python train.py --activation="swiglu" --positions="rope" --rope_base=10000.0 --qk_norm=false --attn_scale=0.177 --init_std_qkv=0.0345 --optimizer="soap_variant" --lr=0.00842 --grad_clip=2.0 --decay_shape="square" --steps=4583 --dataset="wikipedia_en"
Each number is 200 + 40 x the weight over its row's rms, rounded and kept within 0 to 999. Layers, rows and columns count from 0. The size before them is the row's rms in percent of the matrix's.

# layer 7 MLP gate, 512x128, rms 0.271, rows 209-225, columns 64-127
100,201,226,205,92,161,227,202,193,142,200,145,200,250,197,232,285,183,133,249,283,247,254,234,151,234,240,252,176,232,159,182,223,159,251,172,149,300,208,110,249,177,196,203,170,218,236,225,173,191,165,242,180,184,224,215,237,220,178,179,245,265,264,256,193
105,153,197,200,217,200,218,188,264,215,182,159,216,161,183,144,249,202,175,201,250,183,194,214,191,173,236,186,226,214,206,104,214,262,230,201,161,162,161,160,211,128,296,130,190,255,162,212,201,209,181,200,210,249,190,191,257,215,194,181,219,182,178,241,159
106,171,215,198,244,169,173,185,285,193,202,197,247,198,237,250,236,225,189,224,144,176,166,133,230,192,247,188,213,246,204,208,222,173,211,198,226,189,180,114,200,216,181,228,121,213,167,137,216,223,206,271,197,212,213,234,195,221,194,201,265,144,183,206,203
101,245,237,165,220,230,167,220,182,159,250,235,235,157,233,182,163,245,143,225,193,243,186,197,217,238,154,154,200,202,204,198,167,214,189,295,275,241,276,215,198,189,211,202,178,176,213,103,170,199,222,175,241,222,128,139,195,219,202,169,229,154,132,160,205
118,148,189,198,216,227,198,138,221,207,149,248,224,183,116,108,204,222,177,177,203,165,247,228,239,237,192,155,168,171,125,223,176,199,185,261,191,243,254,228,136,225,200,139,159,209,268,155,140,219,201,155,182,175,178,174,189,235,161,255,238,255,230,156,202
102,145,180,232,201,134,62,161,136,314,152,233,254,200,167,222,189,223,329,217,191,209,179,168,204,272,177,194,157,148,188,244,229,182,244,212,215,209,135,261,239,189,239,180,203,227,262,255,150,226,211,177,202,225,230,183,131,228,176,211,169,141,210,196,182
096,226,140,204,278,189,268,180,202,164,217,111,307,241,164,277,238,180,158,201,202,143,147,144,304,238,224,218,141,232,182,199,180,235,261,191,244,173,214,242,203,212,197,146,178,196,252,237,171,221,186,230,168,167,151,210,219,228,189,201,223,161,124,211,178
103,158,267,163,179,201,150,196,163,196,182,198,133,248,205,126,202,167,208,255,180,234,164,193,236,197,315,222,215,205,176,183,173,244,131,259,206,228,182,189,231,196,190,232,205,178,270,173,198,175,179,240,139,205,220,190,139,231,156,188,218,189,192,159,180
091,262,158,145,251,124,205,218,183,238,174,210,171,137,232,240,233,160,236,280,186,131,192,242,183,234,212,188,218,229,210,219,207,203,235,160,145,209,287,186,162,226,162,187,271,239,217,196,182,197,217,195,188,195,228,175,275,193,121,213,199,260,184,197,200
102,251,178,277,201,220,255,220,240,121,160,229,204,205,174,188,247,186,218,225,148,183,206,96,280,234,206,175,195,210,264,161,259,172,213,218,203,289,150,182,186,247,177,194,216,184,238,271,174,203,207,178,170,185,135,189,209,276,265,196,234,243,139,229,195
100,236,188,193,239,193,147,195,225,232,150,294,193,204,148,203,215,189,131,208,200,219,212,216,229,232,163,224,145,158,189,184,189,215,181,206,198,267,183,241,65,207,246,158,287,264,217,174,120,203,221,182,168,198,184,158,221,253,168,102,175,250,245,227,195
103,143,224,230,120,207,218,169,216,247,220,231,145,144,223,205,94,148,196,267,184,178,221,280,187,191,208,220,231,309,194,140,214,207,176,257,187,151,229,218,216,227,223,196,188,157,265,233,209,176,168,285,184,209,83,136,154,287,170,161,213,190,204,259,211
094,127,253,212,218,162,270,221,277,250,164,185,231,212,197,149,222,129,158,244,234,131,162,192,134,216,202,291,220,257,210,231,170,199,197,230,120,219,239,189,253,191,171,196,193,187,195,159,120,231,191,191,195,194,253,180,246,193,210,247,182,240,213,177,144
097,143,199,171,212,240,277,223,197,197,247,148,225,171,212,271,245,219,196,245,209,191,248,178,162,234,118,213,188,175,258,220,214,174,256,210,213,239,183,262,176,204,234,243,221,237,204,203,247,178,148,214,163,206,119,261,193,172,240,171,131,206,220,247,137
094,160,183,228,189,222,234,218,204,190,165,176,205,330,184,150,239,203,217,238,215,216,125,195,209,171,207,226,228,204,225,204,218,177,177,184,187,169,272,206,173,264,190,299,190,214,126,173,213,258,156,190,91,234,172,153,125,278,192,222,168,209,261,160,187
098,155,224,138,224,218,169,233,164,306,141,174,200,148,211,242,234,152,163,214,190,159,263,152,155,270,201,177,191,241,182,184,152,184,286,250,255,228,177,223,217,178,185,172,164,178,145,144,163,190,175,160,187,299,201,268,149,274,220,192,160,155,245,240,180
107,213,265,218,171,184,125,154,208,170,191,218,155,273,224,188,155,165,213,142,206,260,231,235,97,205,169,175,162,211,224,208,192,134,250,168,263,242,173,221,222,167,169,221,158,221,210,179,194,221,184,217,242,225,177,185,69,186,219,199,248,188,231,212,280
# layer 7 MLP up, 512x128, rms 0.253, rows 209-225, columns 64-127
097,287,210,169,234,212,184,195,191,211,265,185,247,241,242,254,181,254,177,163,202,124,192,205,165,197,207,248,213,196,239,217,289,166,283,173,203,272,153,151,247,187,168,229,197,262,201,207,173,133,147,196,198,197,91,199,198,163,197,232,208,217,293,201,135
110,199,190,204,246,204,197,259,258,197,170,209,180,244,110,211,218,189,182,199,209,157,167,217,146,233,127,137,224,245,264,126,275,249,192,232,116,174,220,223,140,206,268,175,221,155,243,221,210,207,241,255,226,244,281,189,219,172,130,139,140,190,183,166,155
107,231,153,161,301,264,188,234,138,203,218,150,179,185,175,227,212,193,170,154,168,146,207,186,154,207,197,214,127,203,211,165,145,137,245,138,164,239,264,247,237,155,180,183,176,198,210,176,198,198,253,119,201,191,165,192,229,213,260,190,183,211,226,203,227
084,232,179,208,159,253,273,164,246,148,250,209,173,275,243,138,246,138,147,235,280,196,192,253,238,176,170,192,260,213,239,220,195,138,112,199,190,138,226,172,223,135,145,151,247,268,164,127,175,202,179,184,183,229,205,264,153,238,159,190,232,153,167,224,281
129,227,242,177,172,214,183,195,222,172,111,288,202,302,145,129,207,176,204,217,266,178,233,183,207,204,264,271,167,176,215,260,224,202,181,201,221,209,263,208,143,225,196,209,161,164,248,184,177,245,213,205,229,254,179,227,203,359,180,229,214,185,221,177,186
105,162,246,247,278,248,280,166,191,142,216,183,248,257,232,197,220,184,178,263,173,206,181,160,171,197,212,197,200,243,132,163,206,240,252,129,184,240,254,201,205,195,185,229,110,276,116,182,173,163,213,177,140,203,225,265,224,225,232,136,190,174,217,255,189
104,139,228,188,190,227,146,201,167,134,207,132,203,285,199,164,126,205,224,226,193,145,181,152,214,233,156,214,226,243,187,119,181,242,163,151,247,124,246,190,235,227,142,178,220,219,204,212,174,316,144,206,231,226,219,225,185,208,174,139,214,261,237,195,200
097,163,143,274,291,199,292,227,240,206,126,237,172,202,217,270,159,153,243,193,214,192,241,179,201,212,222,217,223,270,193,235,253,191,173,221,159,239,205,285,201,199,155,181,198,166,179,139,250,113,268,165,191,252,179,255,242,212,214,253,204,166,232,144,177
096,233,210,182,241,214,323,206,151,252,168,151,223,137,214,175,210,163,127,214,251,224,207,221,114,212,203,217,181,204,153,172,190,209,208,153,178,197,234,190,132,193,176,237,230,183,147,211,202,172,188,204,118,156,188,185,198,168,144,157,169,207,183,272,226
090,157,199,189,114,139,212,172,172,233,224,218,208,205,233,210,138,190,192,177,188,197,225,214,189,246,212,223,262,215,215,239,190,192,217,265,226,193,252,192,248,166,218,305,128,182,256,140,226,176,211,211,194,235,220,273,234,166,253,153,298,146,190,186,129
108,201,193,231,199,202,165,200,231,179,166,264,215,163,217,257,195,178,142,213,210,206,229,219,156,268,148,162,95,153,230,171,185,160,200,234,188,180,154,249,293,211,176,228,152,219,258,181,256,224,262,292,286,178,250,216,172,153,191,219,169,146,188,122,232
098,230,217,211,225,209,219,122,184,280,200,159,204,179,280,109,203,97,183,123,215,156,295,189,172,160,195,196,176,305,195,228,276,235,243,204,226,174,216,207,231,220,229,166,207,147,190,160,194,191,106,218,197,217,213,166,167,269,210,235,148,221,205,251,168
104,152,170,207,167,180,278,172,130,189,249,118,208,216,237,194,184,204,188,192,231,192,239,136,223,296,115,173,212,200,231,249,199,200,160,193,279,225,238,212,189,169,155,239,178,233,170,279,183,194,191,240,167,175,167,194,222,187,224,191,254,218,243,193,209
096,238,228,191,132,214,157,265,200,274,164,211,164,196,115,199,214,230,184,143,202,209,246,175,208,208,201,137,186,186,243,186,224,209,150,223,199,225,196,149,194,195,190,157,216,264,178,178,217,146,222,256,269,173,199,209,204,195,219,219,237,153,182,230,308
095,147,222,145,194,150,149,269,249,174,208,189,159,218,230,132,162,217,142,177,124,185,168,138,228,218,163,259,165,219,210,195,109,225,202,127,183,138,233,210,167,198,234,232,215,227,178,185,283,152,200,104,87,204,228,171,126,241,202,175,209,189,260,241,262
100,188,245,237,175,161,282,169,197,167,201,146,155,294,212,177,203,260,157,286,234,204,141,205,243,132,137,230,284,204,241,183,188,180,204,240,201,216,205,205,206,163,261,231,222,220,194,144,235,175,192,225,167,121,150,204,217,168,239,201,181,257,175,231,182
101,157,226,157,117,199,226,218,189,195,229,273,173,197,242,244,188,194,171,201,161,181,205,184,209,200,213,195,249,218,162,185,239,284,175,196,145,227,238,156,177,244,288,237,241,144,213,154,198,157,223,193,202,173,249,223,197,130,245,177,170,207,153,252,174
# layer 7 MLP down (transposed), 512x128, rms 0.237, rows 209-225, columns 64-127
097,195,253,227,170,179,165,250,211,162,142,192,202,175,146,242,115,223,157,218,196,152,217,230,207,215,170,220,201,214,253,238,180,222,189,176,242,197,215,210,241,201,197,251,95,267,177,146,259,176,271,254,211,167,203,187,183,186,185,212,192,210,228,242,297
100,251,177,285,196,225,172,201,233,209,135,139,198,208,206,177,208,197,257,242,265,250,242,246,181,181,146,213,144,262,219,177,133,215,192,227,212,184,196,196,140,149,187,247,232,164,138,190,223,159,243,157,222,141,207,198,190,207,260,182,200,190,192,126,186
092,205,228,261,244,194,245,116,225,146,174,230,206,156,197,236,194,276,250,265,176,226,245,223,165,175,211,184,186,203,175,174,234,211,218,199,257,262,254,214,254,171,241,200,196,140,209,218,133,191,190,190,106,169,202,172,269,190,195,164,196,243,143,177,247
091,277,173,218,229,248,218,251,187,244,163,287,134,222,239,234,149,192,218,151,278,199,252,158,202,231,200,213,262,232,211,237,215,180,175,266,163,224,150,250,199,196,175,217,297,267,198,156,204,137,183,231,255,193,270,189,192,173,148,303,172,227,248,239,128
115,213,216,166,185,187,220,181,239,177,146,148,168,243,249,161,160,172,212,229,193,221,217,190,105,304,247,194,239,102,193,199,232,202,212,205,232,158,200,189,201,251,160,183,221,181,312,175,206,255,225,179,235,169,177,188,103,182,175,170,237,205,191,173,254
105,160,217,196,146,212,241,156,221,217,255,210,235,199,282,206,230,281,171,216,133,86,202,145,232,179,235,161,185,193,255,184,76,148,146,188,152,178,276,237,157,189,204,221,182,148,152,142,241,208,189,200,162,207,176,193,135,193,255,208,244,227,212,152,172
099,191,149,231,227,204,172,260,246,234,248,189,172,132,167,232,195,197,153,225,208,231,163,197,191,220,240,221,176,192,130,258,266,185,213,170,224,319,202,177,170,212,125,219,181,190,246,191,196,201,183,208,222,189,211,194,231,229,111,217,168,130,165,169,173
096,168,178,234,251,195,195,245,182,187,199,202,147,239,139,261,189,240,159,291,138,208,208,173,134,248,201,225,189,222,178,120,190,263,154,179,221,281,180,238,222,193,218,195,249,193,213,217,148,159,138,251,192,221,185,215,177,253,144,236,273,240,154,227,147
096,206,137,181,195,170,169,112,93,141,217,275,243,163,246,210,213,197,198,186,198,158,203,219,192,163,272,158,234,191,151,150,163,233,199,237,111,229,157,158,154,257,194,294,183,198,181,277,299,213,221,207,223,250,219,191,194,244,153,238,187,139,232,168,212
096,192,210,152,161,183,137,213,243,157,165,193,245,183,164,163,163,193,201,218,180,238,158,162,190,272,187,216,185,234,213,166,272,232,240,228,146,225,279,252,200,126,281,177,163,178,140,245,203,200,177,176,243,234,208,119,222,122,106,229,192,229,169,187,218
108,167,198,204,154,125,145,159,189,208,203,250,224,179,144,240,192,224,162,223,256,230,172,178,152,165,240,192,214,145,144,249,149,162,155,222,172,197,230,253,190,148,246,193,168,242,110,237,236,150,208,152,228,212,242,252,65,147,189,174,170,152,232,189,123
101,176,198,170,278,271,254,175,170,162,197,145,182,122,253,211,158,233,232,165,174,186,181,208,190,135,173,191,211,260,207,214,169,239,206,133,187,217,115,177,158,224,201,161,229,229,100,119,217,172,224,241,186,187,172,159,203,195,185,263,180,235,214,165,178
114,210,171,203,192,279,208,115,179,279,235,192,190,205,208,283,177,244,264,220,216,294,162,272,240,226,192,190,236,255,170,271,162,244,153,124,219,228,213,254,203,163,221,229,233,261,197,215,212,238,222,185,219,170,167,229,198,139,262,241,264,161,177,138,179
098,190,279,177,208,263,240,162,219,218,228,198,232,243,172,172,255,220,134,225,217,183,261,243,103,239,195,179,265,203,179,290,199,227,170,155,242,199,245,129,208,226,318,185,117,178,174,307,208,248,177,230,255,285,149,186,168,193,257,241,169,169,218,198,159
105,173,191,161,307,219,173,205,173,196,235,203,173,115,154,243,190,156,190,265,218,148,166,234,206,147,201,158,286,150,262,208,207,218,193,253,222,203,116,210,258,227,134,117,121,172,175,239,215,174,223,206,303,187,157,182,193,189,172,258,205,197,158,199,179
100,163,155,148,239,215,272,132,108,225,209,160,260,247,173,173,244,199,204,182,179,192,217,226,171,248,208,263,185,248,198,202,240,152,163,216,291,193,239,156,235,226,236,158,195,219,166,301,248,263,200,152,170,250,180,178,176,161,140,267,234,223,210,190,166
104,221,154,217,221,206,186,187,241,230,215,215,220,139,167,256,183,225,220,231,254,237,185,202,206,204,215,140,191,166,164,213,238,135,161,188,172,220,187,253,198,135,262,120,180,174,195,214,283,285,170,107,154,225,233,267,166,138,274,225,171,272,212,102,206